Part of a small language model's weights.
Training: a variant of Muon for these matrices, 1088M tokens, 8301 steps.
Each number is 500 + 40 x the weight over its row's rms, rounded and kept within 0 to 999. Layers, rows and columns count from 0. Numbers have three digits each. The size before them is the row's rms in percent of the matrix's.

# up: layer 4 MLP up, 3072x768, rms 0.0341, rows 2550-2649, columns 704-767
# down: layer 4 MLP down (transposed), 3072x768, rms 0.0326, rows 2550-2649, columns 704-767
up2550 095:584505444400490557459551478525527468540533520508446457590532410489522508558479428473548504470481472516438427450513594508470448458434419496557506541528538503484448507501427473501518514567508510
down2550 085:447496472498439502496457501433560477491527584537533500468423469536477539530422507478528460506534603602500521452499413484529473547497538451507492511587511551485504500508454461433542487544539447
up2551 109:548474446443572476465542514528439478502421481506484532485487484503453551590477521509412563563521523505461484478508486450485510431459470594504440503526477445537470531508442539463486502461564549
down2551 107:528522471501492516551490492535482475484454392486439508493501479467432523524488534560525511580429536547541463489491509443537514580498487573530528491567529453483509559561508461507512477424526489
up2552 094:519538476484478519528476492440469506506484449496486454563522433548433473532500573480494440464459508436520517502478457502536535496406523498486515530578537588473457507605502463529437489517528438
down2552 096:516494548512519502523535509589460516477446611416457509520552427536477566476527465494558480448521425509489509403493515545550527557447484557498454550539432533450460530520542501510529481411537543
up2553 094:424529537491444521525571526472501537554455512439556467483506511528498561505490491524485485530564451474482452449470616394425526579513458427463594476567507469528493464503578487496578561465498481
down2553 098:556504451544505432479502483507507428438568516499472477521508467478472514440427560479520544471498527499471518479528433503562534410445480509481534486478484558494530519535494499479491517557532439
up2554 098:506530517467510433490541482465477522571557582564475505457484510487481443572441394425508517528539506501554420475523483473501440520446464496463498489496512608471511519465476447588398486517557511
down2554 094:466494477528507612497564486476505495597525474467537471500535542437452551492548516489495492543498537474563482474562511506489470539522540464525536431447593440549458564392515450463492554510529483
up2555 095:496562517509538518455459491433491434487560476520562605494488482475482448523433523525429529536483452469491507530519457512507557490559530531444498494499483450531526596465509554551449507553559455
down2555 086:489451539436526492532459487494455437480422530553522499486500451498474581508494528466478509505510519559507533536401568431507505592593502493462492517497524499503533461486521520484522547439514430
up2556 100:571524433508551567561522569540541577588527490468490410525445530474490562505476505493545541480559487524493474477490490522498526434434548530455480491578438539568523469481522536454457460521430530
down2556 098:571459491530524461477539500562445498566471480565536482550521474443492517534562508542455455467494473615488524532516455495541458528523543472532511498458464428459484441491493521493529477551547499
up2557 103:493473478502436472538507443515493460539570527503490549514494505453500545488513522460461514508502470486455525478578445414585498498449499533494491536428469473507459658466453526513511532509505473
down2557 107:525559426534464452510507454501449503549431580498498497473474544508475453394523514513580491462537573493517498568558497484460502470477427493581555515547498481472583430506492507550462515499534481
up2558 110:445529521419533485547495458490468587464510478438480515456581463526540502548513439502498479492477516448486550538499531545490520518560532459526498509528556573459467486391460552581544530430519511
down2558 110:531503527375508535475506478509539519508505478539449505445479524512492578460469465569492428543499542511481606532506510520469504476510534478591533500460456606517429512510507480496489446479439486
up2559 105:495391467491529537457479505458575468487566497450513472463465498501527535524424479545488511474485506536477557528521495548543487484480418555485542432458460551539545460464470522550507488529461508
down2559 107:553581491550512506501423534483517594550494514442509518532560476541466504519540510512517510497507476547494513498585540497561539468476434534476526466530500409617486422455508545471610525445548478
up2560 089:494586495563574459494538510478531451515473535523546448439448533454512430470502505493493539489520566538447502541479490500539519527498529519529519536457563494465462514567563533528484527555521507
down2560 078:506472563469500476497548441514459465450458483503503551466563555553503490532493516488544516454504497503528561429474502448520498560519465474514475485500469524504426492507622545370477505552533507
up2561 104:513564454456514476560507449592478575498496547558480467564494486496495505564530498503508499541592515518517455466450469577555483539532542490544492515472468564519581461513408489533505490513485532
down2561 109:410524476445574476518503459516497513518457492500503492525485520508561454537525471508492531506480529556516479456547562488470458453551511525525497551470551538539499510507491467469485523421513579
up2562 106:566579474382558555582539458509496462535574470548436562570520483506475564510453491542469521494513504473498522435480550462474450439427436503536513482476524549490531529509463563462467475470503529
down2562 103:538450552497531499538556528498530484445487489525500461515455515564516503499553423480541531547480562528513488447494383538507526408478586531494478499509498497455430524467497530457469460473525457
up2563 096:512519423484402477471508525495458465476574510535529461522511465488503541475502509497478461502475507465489564555537474420463474559527588482468501544534500476520533513449505472470521484535483555
down2563 100:483508545438503527489518467497523473495509488477471444487432466385494496481510499473470503486487460634482463557480466558470512432581531502535525531509508595522560577532506632498506489588529422
up2564 087:488428476512485477445508536400442525511504614531445519461476471480463545508479533446525478525476570540483569493523529465469539485517551536473416532512456531539512494443467466575540548531520532
down2564 096:508501478480577514449565460544494495579470466449472516562523512510516526414509470481461490523565484597512516494494465509448501498497503497616500529514523563489482576462499554530519483475567500
up2565 092:489549465558559485460479462464522488504521514507564524512441483428502473488533465499504400412429492498470469484459514543587473496445484478598533496478473514465461466471554442524507536591505430
down2565 093:530466502504569453457548450545569494471506530465529527526497483427485569569450589517457569465498458570502506508510556468447533497530487484417515421505541526492483494504485492471508507439499529
up2566 098:448516460442498601516510510427499461534481484450573522492540487585453508454514505502472476495477473495542464458487422420524564460489545546519428542479536525461457537478481492476509482549483476
down2566 097:502582510500497531467555524471526477530491553459480536520499449509446455484489493468475530530411487505438506466436569502507505589476500470499505478534607499540517450527483455516530485515582545
up2567 099:484495524506502439505523531541501474589525596466489526615535549495457552530499405426438577479509504399478476481550496556570535464455562527502606525476559535543511563451503499593502482522528554
down2567 086:502507494500402521494458505514515515487521487534511477535499455510463523536485454537466514468557463490563496531515536534479451554550495500502468505485487518552424479559504518488510543498436526
up2568 095:559474498514480536610457465549440458558526510457522521520498499452493479521428524500434472434510486487472501517459486416497444476434557481500547466601495478531466480477557513519530550498508482
down2568 099:469454502466480574440536515523515492517497475455479522485442550533440448501543429482403611528555493519438541518508573510527461508518512473532520497441523516540563560460537449528506500478546522
up2569 090:425505514477428488474472529517583503551472472561453474437536490437509561501518460499466550470513405524540483494535552568411511467509547507469527479454474571491524550525491497559521486530519486
down2569 083:455553568474508423552469486405503499537445519504568533514504554502415388496523541536482553561508464562546479433534506607490489555517550532487503535540477547448521571564439533494526538524601500
up2570 097:478476473508520539563570539511547533510542512454506501468509464489524500461511481607456561492449527503515505460520527458531452568543506477524490531534526467516430538478468595492488474472464535
down2570 100:494479534454520489482505528489484520473462496501490478497543488492445515474476514470540534472526556524570493468489568403464533540489462483509534561432586500522371478515518547509493539536512419
up2571 089:475508517557487463566448457601475545474478481443578437511462504483448468543363445570542499546538449511450544463523489506476474487564526487547525513569496510568529518473397432490465538522503536
down2571 087:486550487456504508497514542448575569472516516557477517461528481545507474513461501542464480511459563535461537484511538491504490428568441538513521459429477465447537472505513531471485542572559506
up2572 092:552495448534515453551454522450522535544461503490527418490508409525514496526536511524520519531479517496512498457517486553443495470452564489486528532501447442471503468417425462511544543498490456
down2572 093:506520502463440480489516499598407533503553485490498549451470504477557462455570479454510492437440479513522383482507517540535468445452591462507526454515604504430472519560431518517550466448504568
up2573 097:568458471546480526519570434481529558500498444433534512466570513477547522479501481484461494436502528518477468606512455533437468511553501534498598487505462541560491509462425565555526478579521480
down2573 097:419533538439489522466447411433473549484479512477503528510482446483489517554493429434460501460576488573514453508534495465484453507488479502534449520465461542504500489500507508481526518486574418
up2574 106:480517485486483501476514502414479471481544423539544526503496464482450467530498528532464500502475534440514567461463467505459394503542539539484469469496534516498482489562434522498460502435491442
down2574 109:495550526538542486476551498461481459521489542477588473537535428567519470480524432515538493530545451479519532552443513519496494506406520509518451399481481474530495522507541527483485471438536498
up2575 095:500498484502528515493536528512455561479471421482505484475453559583542554477516451545536541465508503492479522498433578469513569523489534497542554570439523504463474476476536528454553508491519498
down2575 083:502459554529521484517479547458543480470514554556527430474578511501490484534460519447475519490549489627572537563498420522485378608496464522474461472490574514469553497461517450499518529473485498
up2576 093:587596500528531521532497517474518552485556458493520477544473498479429557555486557522550406540483397441495466491441444483565517394488497527542434419486564485443439550513526484491506558524507522
down2576 093:492531603527519475539473438482488554464487540562499536514595541516478521493465486505522577537423495448458437527502511427506490496493490550538552471492511545531517512472487499586457511458475510
up2577 097:491423582541550545436478424482469484464583481475476489538447437569518469543488567508475466497464483555529513472541511548518499493524555525440510416500442481501509467530503460485519477493516488
down2577 100:475488513530517479533534513521494569498545532548427516502546493462464500508540463412481501519648511487527463518549498465498556621506511587439454483533494471560543527579422494497505544614454537
up2578 097:495457497460541487562452554441451436514469491460516506481526492546469459495525467518530526502573413492483481553501411517548562482491493512471519541493520521484537444514481489517517465419518474
down2578 092:485490544548524446444469539499542525503470502482482457465536465460451483483562445505514515525458543552511470519541487462560515546455557504400497506546483450500574469501449506493449513478538484
up2579 102:524502464487524449434465524452520467533467429530495441519493512530467507491415563497457431442557564466511514485531500521479548493517464560513457531562548523549491537502462485480516476466538532
down2579 100:533539531511581479482411518482480494459518486473444454485512505466563448490480472544521465550509485457475486514448443519447479520494518530541587518449487485508458528451472474457502516581460484
up2580 099:461443417470531429461497514545505494438513500513488527481519527550461520507535486524476471436526486480495444431516542500518430486528471519474486416526438525523509561446506540467438560477461546
down2580 098:564482448444554498511486539556484525545448548552467457503413523544516506507553480467474508443526529462538526480430513546538439553544496461522557480513547487443559580536574518499493514454472434
up2581 100:563506454545476493503500521425559517490506527506485471551532589463490470523480537514452488461541479510485481565423522510447531487572517421537515524551461469483534523526468566507427553574413510
down2581 111:510535521533485526503508479546574530513570495463439499518534459446522513455514477437504491520432443474534527515534434469535532487558514541447539561449488452484540518497485482447494560520447578
up2582 095:544512493516475504471603479454459518485520559545451572543493440478488507583454554526496459477457535461490504531518506514488518476497545525530609503516442517482558591500479429475538504539535543
down2582 097:477511492450468511532503525522491423495546484445436503428512478510456482481483531509494556460524511450490498530446466519555496517544586435499526451438564478481557543488471519536504482522530434
up2583 098:566474517490507492501567422437346543518502442498538486489496516440514556515511471511496435463487542551504553453493484478418490533472430492523552508516491530523544448452486467536527470488497441
down2583 098:597527477479494509512483452511459382489466500478535477436531503529468536515539578520600495565516522490548523494458502540536507450545415534513582492499471510498514561500488464490517490485543508
up2584 099:482535465484492544455480530410449507549477518482507469514487539494534464409531413531541448402466549413526479497510516466531462444509475591526524536598480453411474491487520537483576395469516460
down2584 088:481569510534525490477502508538452486445447485446469539498528523510459506524519421484476468518546560499467572546484516405501471413454496486432480500500510467592503484546600462409538600481525524
up2585 092:470470580505491486495494487499532482533513534537497622479539491572535535546514500504509587555461487519426514501493514523516509467483474456464520553469541455457553523532533460484521396482531462
down2585 089:458598572521484548540503504524475497533480412504467506466517511512553511486503463478460528515551504497486539521502551500465527445466491488525445484469503579482521486493479494565542431514470532
up2586 102:441422529503595436519438524478505488538574467529561529507423514503486468489497555512552526550550555514501475511485471527511527557538496494461468462446534488464479525429505488562533465470565572
down2586 103:493519500544489573443572494515526512473459454474552520551574586478473476482566518495515397511548486503528462442517563493542570489445488515512411514449496446471496508402563579516501479479549456
up2587 104:471520475503508438534505501508509486432404448531498484482496490469492562510570456487442495482561559557476540491426531504461460518516397530532531500411494592481453412492391582493526457597491501
down2587 098:589467457491497507418550573469458522512447493502505506552579499533485516563549547547505482504548633447553503403501465515535538501549441517484500538483458517481525480550472523544488551559521469
up2588 104:494525510487474479478477558518466390436580430526434546505496565510452488535484461554423540512514462503488526484548541544503472403549494496498519519450480502461448500521563586545503416478494541
down2588 104:519454475497531526459557515475491521522517489423453570551509396516447462596470575566442484565498452480464532475426460559466531474496500411500465529531533585563485519489552457455526485542416560
up2589 103:548509469498502507537468522495514438509484476565520483497472490545478509559514488581494476486554526518501522548476488523468479492542595472466542538527386475537443440524568560550425507503546433
down2589 110:465499546445502495495514463487533509505477465509556490513481441550453492490561564544389440549456554534426520511420508493566422601552525454487421463415459453525534535513543535457514508536542483
up2590 096:517488515499541496514495514545528477537511467581566451538531494540539574513513479482514471516453494554548495541556528497481554537518478544413500465581542472482497510524545525503503503522426478
down2590 090:510465588496462502447505433488523513490514552472539513442494458485446504537505465538426578605496471491529468420487419499511551460489463495517448530474502447431459544427572490476492503475539468
up2591 088:467523448458473517526465493508588530542479502544517468505452480527434496503506563527502497539507455464506467535464474425481541504513566501483505433578466459509485419516455511519532504518537442
down2591 083:538501493555464545560479572546505488474451492535527520516485482557507517474704556492563520433442563520494492483492566543485475524463570487518496480537543495487484427500466516534495512509479484
up2592 101:577496503461488505456496522516560560481415494496500548526490513608506455454490514549529491524462463478480463423509469544592514514526574529432549502489461490548514431486532498514523482514474473
down2592 102:562460526444484497543464572503511556511504472530454479500507442564511530467478534502528505488534553502486482514472589485488498517444485525527505504506592553472484355484507474522503492427512472
up2593 100:454522486541528552491503498434501427561492520586523564492472477511545483442467464475492483389543532492601480426498495439474507540475527481510485549520520467499425492501519495440475533513524502
down2593 109:595494550523515537480453588508468501508503457551420472551467515487535394558498493443499459480486460526487470566548530488525508539509523440459448522542541492475438479480512474496431488464465509
up2594 101:489435466530475508444426473507491436467477513456533493518517507496591547430483517500510516470524539470472522534530499475505451490456449490582530433522464485475494535538502529485462405505508505
down2594 101:494487524441486527512417498555496539481539518507433464469462591524524552446492452473504500490487472422527503537505590438540475467506482419507512496504484510548505481504476454517526456459521462
up2595 101:466548458475530465539508480504455439497538538509515455503642522511450504510524548457514465516570385513492556560490573501469500548469491405473551490451522472558459458488484425502502534417500521
down2595 097:502559556470440449523516504507461508604533479434463520482571512440476401553542548541497491446586463428481519454546573488460590545533532475498526515457547539465521543549483526475547547537521496
up2596 092:459566439488513510487510532517525505474514571465483445459544474459560504495491509518532443503541452500510499529473456548516467472447498508561476556450477476501516479507472476532546506511545452
down2596 091:491489510457534465493531437501534479543478488465500522482435554476542494515452474484543497525525486426535514524438465486563530582528499523534493430510512448378540516475498496434452538558499461
up2597 108:477521529519434504590465488539506529481552486559502520470542511566529468503536483571499527438426477443506490527519521468519475478490535518539523420559523491467465483469481493498457517440465526
down2597 108:521532546496516505459496522565475537445521525509437485494496473461539506491470537504522489475487487489444465482524442500502458517554530489522476564480452456562476434459460515533460478547499487
up2598 095:449487495461563476514522518476449487497513524499478466455456567482505519509532486425483436433593489455514453530447499576534533482466553486541525501513552474511505486453491452490505531493527582
down2598 106:446536440560534436462481542495529574519422457416488509540520498551478449485466463462487512443528422505518522549446465443464498526498483479526546574537480409537528503479533410533492505476497546
up2599 099:549469555501524491489445501516463491470504497476455512485440499515587504417464547525457510485474489549541528473440519514542559478442521521540479593491475470547510553476453410485532484480520467
down2599 100:526467496387455532488466481505464476513510539531414422487498510489488506505550510501437481513491519510519500537491537519518441529442539464499507481566504555520477585484435511499450411503482439
up2600 090:435475491522437455486502568469539524496458470480494447477549528442469533433490499512464495444477505480478544518513548572473525488516486525471511497495530517516487480477520498462510520461540476
down2600 096:437461504503592458535469555451515437445497468442474442557515444543490509571501428502515486431551568411511537419506498491473505536550480466480546454481457508399593457514498529521533498498514524
up2601 099:499479536488564506505481537546536490472504502519466511470507524579501526568453499446473504457534542531564483451519446490490427421478484574510446476517535436503453474535528440552549467491477542
down2601 096:526513507536504500523441532517545514482528489526493421424473524486448525486452551498519516471437482556482459480500512509501492499464486539453546477535471450457524500565493510520400517425449551
up2602 093:454467496477483552582535545496507404455547531501515480499508504535488472496535473493493512537479474525500541484471475562521466562546486531542547485467470507514455551394532467489557498484472465
down2602 097:531467439513518486575450547503486493514466451526471556503469530475527504513533493529495573536456479528616545452539583517535490508446487457495436596530466507475509524602442534480471498538547424
up2603 101:482495522478547498501489479491465535514479483454587531476473499387558449554500516441445484579479586443458444512522453483548494490461514559533512490465517464488506575567506473589428524433526507
down2603 109:466543567507438571503475485488523552492484529517539467492552516511565511548402457520470529535504505471521499467533541446506531533566457470500479415552520506496495487458480506523473561528576489
up2604 091:418553495428494505451604540573463512519437518510466521449490493468515477524508475463498471492459496498538524465571467512443549515535506531497587402475508521489451491425533516544517483440525492
down2604 080:496521545534599490507463548551544481559419470465457489513471553568520467433535494538524590433525504484473585439459422504565524600482516516547515521516491506461492515560514448498500576486560484
up2605 106:539501500482483542475533525619547477480463476582492538516514485511510418486433514507539393461511542459494435465503546492455584469513468505444407468459542517533539472541496426500456500475523505
down2605 106:541523489493421474462561522408480479488485427519518522516581445429430483493494484560518538536515523482459512517473514558497542524608574516543418508442544498561453470515515508457494458554541463
up2606 098:508547436538538548495479557509490436532526475428511450498459455500433509523416471505448426530517442481525444575496473550511539507464505540477506500507512485484529479444493496371490509558501477
down2606 103:545571469581519464460538506503490516504456515448501468494487544493434454468459553457484485507499580530513488536501442497489531446566492498483399527493474506529565438512487489450467486468484457
up2607 096:479477436505532455483554505539473527515482492500525479518477505534572566446510482530503493540483500513574537538446483528473468502548534446481578547542493520550510520488493470518531565512466554
down2607 088:529518547458473497471489529469547514466489488495525530549508519486465429507465525537539566480469523529499527497506593510468514521464515470482524499456512461508464499547487485518564546565458450
up2608 101:488478454449512492483482536464544460513528544488543551518497553470553504474408503547531543524469512464561507561498461503539504458534488459475443486477566614557445497453441447543513421446585461
down2608 094:514469537494480491507498428510535496528506479507511510522513429506568496556474595506503452454458472506464496478517512500546459497479501469544551473491492452679443512463488439456558500555507574
up2609 091:542541454494423496555560542529550460426504553509503501483547503488486519545456484462457513546531488501451470488558548438441533458472545497582533455526502551552436480468540444493542485500509510
down2609 097:480483553475460512494502498533522570444559526499488551521440492513500546510490511495517462477492518525554478518487531474510498502466390449426483519486511506527511446552446542442484462458468477
up2610 103:552474542485538521603508473497466520510465472474448468548538471473470550494412522462559504562436486494523443543564453463492435456478460496468469483463423482510450552494540464513552523507527580
down2610 105:572444452444530544476530518529555519525468363494482537458534505507503460519513496489550480408453502463450512562522483508546447451397473474538450519444478513456523500495525499488480520494472584
up2611 100:487509565442534501427534540501584504538487549518496473534579495590559589499520508533552516468576524466470499587479490517502589508555497512460438514410510434482494524497440534529450491532511490
down2611 099:489461434535522477503539550545518503576484511479469470461446496402555499505475444495511552490498566572470491465557514469501484564528515466530498519423498436514525527571495442514514513487485494
up2612 104:445475523516557475470498468411528451488482470499512511531603503557459517533549569490528503479483489508546539501491610522481476538515441487501576455530519383463496530514484495435499506490470515
down2612 105:545483562471474552530451528521498456523422534531528517483555563445520479456486506494574476530512519525467564533507376587524494511528495449515526496527481487500553468456504488499511506452508460
up2613 104:534500592519508490512507430508478440534465460524425568507514505482511464438505494460441521472483428488549461604503508493419525568546461494477523542488508477494547569484441573447474555482444526
down2613 107:470504488482516515553551491495494466493503457551504479473534460551510521485553569501508442457443436424476573430388442559527552527479474493470534456432520457567460499519482470565499503443526483
up2614 099:454445537412448492494596534472505537513548503507554455579501511577465404469507472544438510464492459501502600473562518491527543439564511541566512500524439567515483547521559540504454487519478525
down2614 100:517484464399444441470539522560484545447491453544456543543486536527465502467504521475497536458472507461507475523549515478458450532541498488522536493506520523516432586531605484539485506471509497
up2615 097:481511564464538524495505551491514480556444453497559549495470486557495467569580410483506478544551552452505463446503501494484554523486503496489518397602516487540515489520519476477534473516523487
down2615 094:441518436482513455546499442485543555526545415462533491498464436485497507429464496534449440508505489500465513468431462454485516563494507453499474490521494530529527485512538518539594513505537487
up2616 103:530499563528446538489496447480480521537525511471506450501496518471523526487572524490515527551487505543536515503481550577493488505469505489427513499466514474555463462505502521453439412472456524
down2616 105:483510492505422509490527432466526542521475432481543486501527503439425522495546517530507452468569507516509465518543471488525457474493459510495471479493499551499510455504462521516532492570534476
up2617 108:476430429482502466542533495497535491438543546491405531486572585496470553435525503483473499540582492520477453445565514392413475453555588543509539490507512508495528580501557520532471459485457529
down2617 101:516524522504498455445462501508440507475502511535444512517451536437403478622500474507457566525528572509488486503530451467539451502532503507512488450577502520404531532517545430495468493476445486
up2618 097:493573469524461494467488462469523497470483556439487564445473485451487543479458544467520510455582591494541506493480499524556455517452523497487548508500485516460493438537428464475524507501491499
down2618 106:503452488537472447536427556409527432537499487454516494513491477508421417498460459527493524467514468490440478492485510645465510460485551448480484465451497503502487502488506513474523518535522471
up2619 100:487455464387540519502552511467557493474512503546474456505482454433468506547466417490557554496567509459508583491494470456460476469563525445541480510446538464470508479516517487514454451480519567
down2619 096:454502476566496490556534513470483533490527404482532460473442491489546488521507514581502530476531520464540505549504479542637540508551530499500434459476542525529512489526482502545438479540501422
up2620 088:454525510428460560543485525503477503415453434458517471548539544502507445495489593474496538428399513474471513499521501455533566441553395432437509553555376473502512556401550492586533508503601435
down2620 085:489529508514466562457547516439480456475527414529489567513509500502512476500516510409505387462492524481459501533487462426482517419521431533424447555502438586443470594551511440506568502563522457
up2621 104:535486506446455519603481489468531496534424402440526561520498453497461593536494481486457494489468458446554552471571402450596485537491510501448460462489495449472477554492509529506632505601477492
down2621 100:483485441452574478523541547508515469575430516475481501478555552480469455392518548503594519505535456485465527520526503513494550507481406509455523570478504532503492564518570445492509513571494431
up2622 099:501482497532508549466501422484504490553522458567523523579566445527482474465501448508525530506399547440497487485445459468454527468519531513531502483569454505449530500455529519462486456541433512
down2622 093:494485503485442492577532527574460545546513488501503469485526483515482496493493549432496474510506520515477465498542463503591556498459493505513432497423515411513457551510462483493500424470489472
up2623 107:431460436422497486473502561507496565515459495539503455532534524479512476507484497514469444536519510490529516478500454558501515524485531503549499572517511519476465566498528501435530524467485528
down2623 109:545472458436483522540402488515428473490574545456510562479496477513557530501487545519479485480474476497466486497484426570433512499451485549527548459506498505499557482470486546502468579525485571
up2624 093:524418456492468474550539518415463487537549495457517490511551519582393446501493477447521529516557480463498506448511509553518513448450501542520508488529563550498559498467488470482499529458494407
down2624 097:535527495510430464507429475532490479527510525486538502474471518503498534490537427472465507536525548540457524572439502495492565506494459556534550469452543486534520477465423569555521547490455544
up2625 097:480533438493486471566537495557475582481597455481551461539519506537523486457518370529498492515602477508415507534499502497500442516522472525470459552525458573531565495477532538493499458513471490
down2625 101:507485506528464497491508476529518482520452454436449517447563489530468540482550570524416594592539448476425554475474470577525456520529529535541472429473489454497533500491426488450518450454553455
up2626 092:510560538488504515519488490550597538473455525419524528542508501516495507476482465535511511515476467467527465555536556516478462505512571402511486505512458514508504455493459416506441546485503505
down2626 097:464484514515474575497478512541473517536461503465530496527526452398515489578477489478510492486495538526531579450533426465517476517586454528517486442508439555439490431479518496444478491461533536
up2627 117:508479485503502468505457463468546490501571473443515428520564463521534473495532466527453514526570498533522491462497517537450480513495529456448465476515512451510482537422491490441539496491432544
down2627 114:537501469566435463466456445511472501513554446468523426493576433538557493511466494528479477477492515490515479518571499562502509469484496491503513534509584448510467463546499467490454479530492480
up2628 111:541504466535528542484468461489429496493481531460494509591546502491598537570435522411517501479516539494460518483450521505533483461570407418401477436516452597560468459527478431512514456510494572
down2628 114:504473457475495398512499492469476493417471432538492415467548507492476557505482520546463442538505476474533443539491564528545517499531520420501500531488458547433573479479519474478492513480569528
up2629 089:484468516457520523495465446557509487430549424451492501498417499493501541498543505516482433482458576553469522529555520477525545473474464470597488517495502552535514478525535478540517439487458500
down2629 094:439527530579572549491561534527513538476441504545498483496474468488479446497510525528522485484517451531461511431465487476470490505479452534461470495546467499436540537488520554467528475593425505
up2630 096:502474498511502534526473471496471444494501429529472517479454430463522436522555558433509515485450519446447452522464514494502453525460454578579464498529614536580469585472496528538503533527529532
down2630 097:519416517525513501493560478517534500466435524518607473490415497525552523478438514493524566462482495613531501440496526508539471500534512520477524524501524480461532457543473495363510436542496500
up2631 094:596474514530504454471413451530537488456512522524498453537441456517473436545473469534494596398490535519491482492454518526504483458485569516570547508590480599559549554493528474488460447505474492
down2631 090:520467517491537511527492532419505527463456599460573493526489541551565536510507501438529512465510447471501587457511556474436460540470500501494471452483490521531472456499467505514459542498454517
up2632 104:421435499477436474522439524493505502507513451490439501527481516535536418523465508494526510465485496485509447462457497547521426493560505459472498433499484520540496543531450450511517512498554508
down2632 107:476565445422497522419466433514473586532527532522535494528580496488566522523519465481534464389464465473446480459430508492495454493550466492476498542477433508450493513488485535571538541523481464
up2633 088:432507520550527517495420487513480521512468525465504518485537454463458429494514447488515567444536555438530519524524492501532476435525461439503470495562389514493556479489531530543518408515514478
down2633 080:463504479435458480560450425467449510457560490463531460540452474447463422498639599495463500535552478491538559505417501503484479523549483483499484477585573523515471455512470579496478584496420530
up2634 105:488528477467495434518475404559456486494457524474498475485512534458513549493472520364495497595479542511469467517483508533493481560518520483499556495510473487559458547462527493439529508481483436
down2634 097:551600538557537506557499550461467491414487467516532498470446469568566477421466500540547517534485483547480434532514458464499552520408517574485553541432507537529465440512500477480526446421512506
up2635 100:527538566466552573405414450506456482534573532574453544449487469510484454490506483489517525512513562470497443517425489564508503477512461477485498525521478573566555433477509502491453537459469489
down2635 107:579524416590478527432506489467497552503528497540509566537476478521527514446511557441543543495464525552525513485496483521457499525519502571475531494536452502521512485521471491554527473496556429
up2636 112:457467513591499510462508502502513485491569493542453440547536513512495509488524349442448482509495521484517432503486480483531498479495427520458542511504487554497516449585537538490478526495507502
down2636 109:492559464503562522495489540482562539508449455469513497508479596439471535533588492473520480424558544459442490562459499483486500472551504483427515517502520486464489548513560508492426444530649500
up2637 090:508504555468575483505532528491500461522598479394479511440546520526529540479511505513533481445516529495539538548533484455426526512492564394450472565481498556538505409609451494475460369564549560
down2637 087:507490530437464456527485560444523445519491522532523458502507429425514491465434483482521445463482468507539533517476501462523428512435486480498541543511497525474574534462543544446553549443486457
up2638 100:534486484471579513481513463471472450432469533481514470495521485478522481439480540538448478497498505503475455541459460475474538513551478524620589506519474516546491564568488508470504496497529512
down2638 085:540557530531467509422464519476530540475513509513512434503486513516523466499400535472544518495448521527468512515545432479521473495460532435468478551411524469488467500491477522442552455513535480
up2639 086:443482461517535568575443513578531517490472486492515442526431461509494525494528400571556474471554575457510465539566533517493479515394469449497522528515455494578472535431536534470468548473495548
down2639 087:466533528510528527420461514476542477475555516500509525531526528504470464452458492512492522562523469552550499501518488470487449445518481504585549457550503457523482529476500475552493471571500505
up2640 106:511478484488536542501583511471508458530519505433494538450491516521545549446440526593402553490541512484526392484552520497483476445505469538494529499487510477476476498519450453516471398499500476
down2640 105:488456513469473487486505501521568522495467540574524508523508481536480525457455482460522521529526514503484491478464518532477527447576490440507467551561433425475498527534474453377457579500463513
up2641 100:497571478500497553464418461557462492465519547500449569497476550459498506462468456530481511467512445495465509535534512464505486486468537445448461502509489492517558460463532505485497459609483455
down2641 101:451495561552530480562495437562525498523549502542490458509569496498502525497532588443458534471516410471534528472490407490491476454593510513437566549494461480545487557487461464479531514480453448
up2642 107:548451515535474429502540515464489451493456464490493469509487447476460536529539452554485471525516496503470528468542464499568424510453459522437495528454450582573496478520492540525485413514526524
down2642 108:517562465506410476476501458480459443527506458510482455465493475423542527532429525521515463520496544566445510504503521539397533548450497493446516541459537521478549416519479600456490520488479469
up2643 101:555476474547494465457444540485473469524533499507557494500537588534521560496404527545522472542524479485500484503453539507536531515465460541421574476417496578521439463516542536472489548437518558
down2643 109:464488446522540484450499479540513587468576567516495454457593491553492489526494575466462562528504576506496442503457514554522447506547504480446519478430491510484529534471471505512485537527494517
up2644 101:566509496375472519508493540491467536436486430517526525526476563567497484463481513561472443515500466488513571490534510509483431483505536556482422513529474473528476496535483458494570451503482556
down2644 103:484464515501551498510529491567442533499421547545501467498463503484477536562541549515474467533505441454537548559478474526565487480450506507537601585451486467504505521529492505489511491531539500
up2645 100:490529498497476483566486497518519498474522472534518495491501528497438515475443503421438485497466570460548507526561499463507384515516429455562572496534559452523552474481509498474508546488484481
down2645 102:483537570512508474464480466520530465491551561475523483483502476479535528530500527586537461455443477486469494423415509535488471576481509532477579453512509483430500578536434481546548504487517532
up2646 096:514581499475557559523605491471497558462454448501560452462463538492494498461391513511440494504497495512550459581425460545474507498525506438466551500582464429505469554520576531450431528488462520
down2646 097:575505495495475519489526500493433542574559528528461472459491423503512503480463491536560479468543460571515466502535545547488429462440520504522543467480518499514500472485531472531505548543429515
up2647 108:467450489585585505542540479504511500479485506492545492433476552553459471523488509456589568467541531514475471501576524513464501542501553484508510430483480393549473452421499499517476432486585451
down2647 105:467519532497567496577491521452479535440482401525472470455546539522470518547529501502466478543507610414582548538570448466455534455532478490501422584493532508434554527493409414477510523440505440
up2648 093:511537475419525491463518542489491521446534569441479518483492506574391571465507512514471529529460572484497508516430549559518508535468526490545451581572498486528478545488489439502554543526487482
down2648 100:433510512534480538460581576453521406515540422554426502525502475535497526594460545527481513469487461367486550495534484490503553574471440492537441538509505560512484562501541509511482453576500503
up2649 109:568443462472494480442507552554439429432560549485474513545537459499541433478461514465528513480510486445478412467435481511465539465440562471445543550465468513438531521539515488463560495499543511
down2649 110:490512424506489486412535517495508429535487496486456492516556442495527488412491451510586462471414443474450484523450434537501510490564607453489509510482526399500495540500503480445466499600506496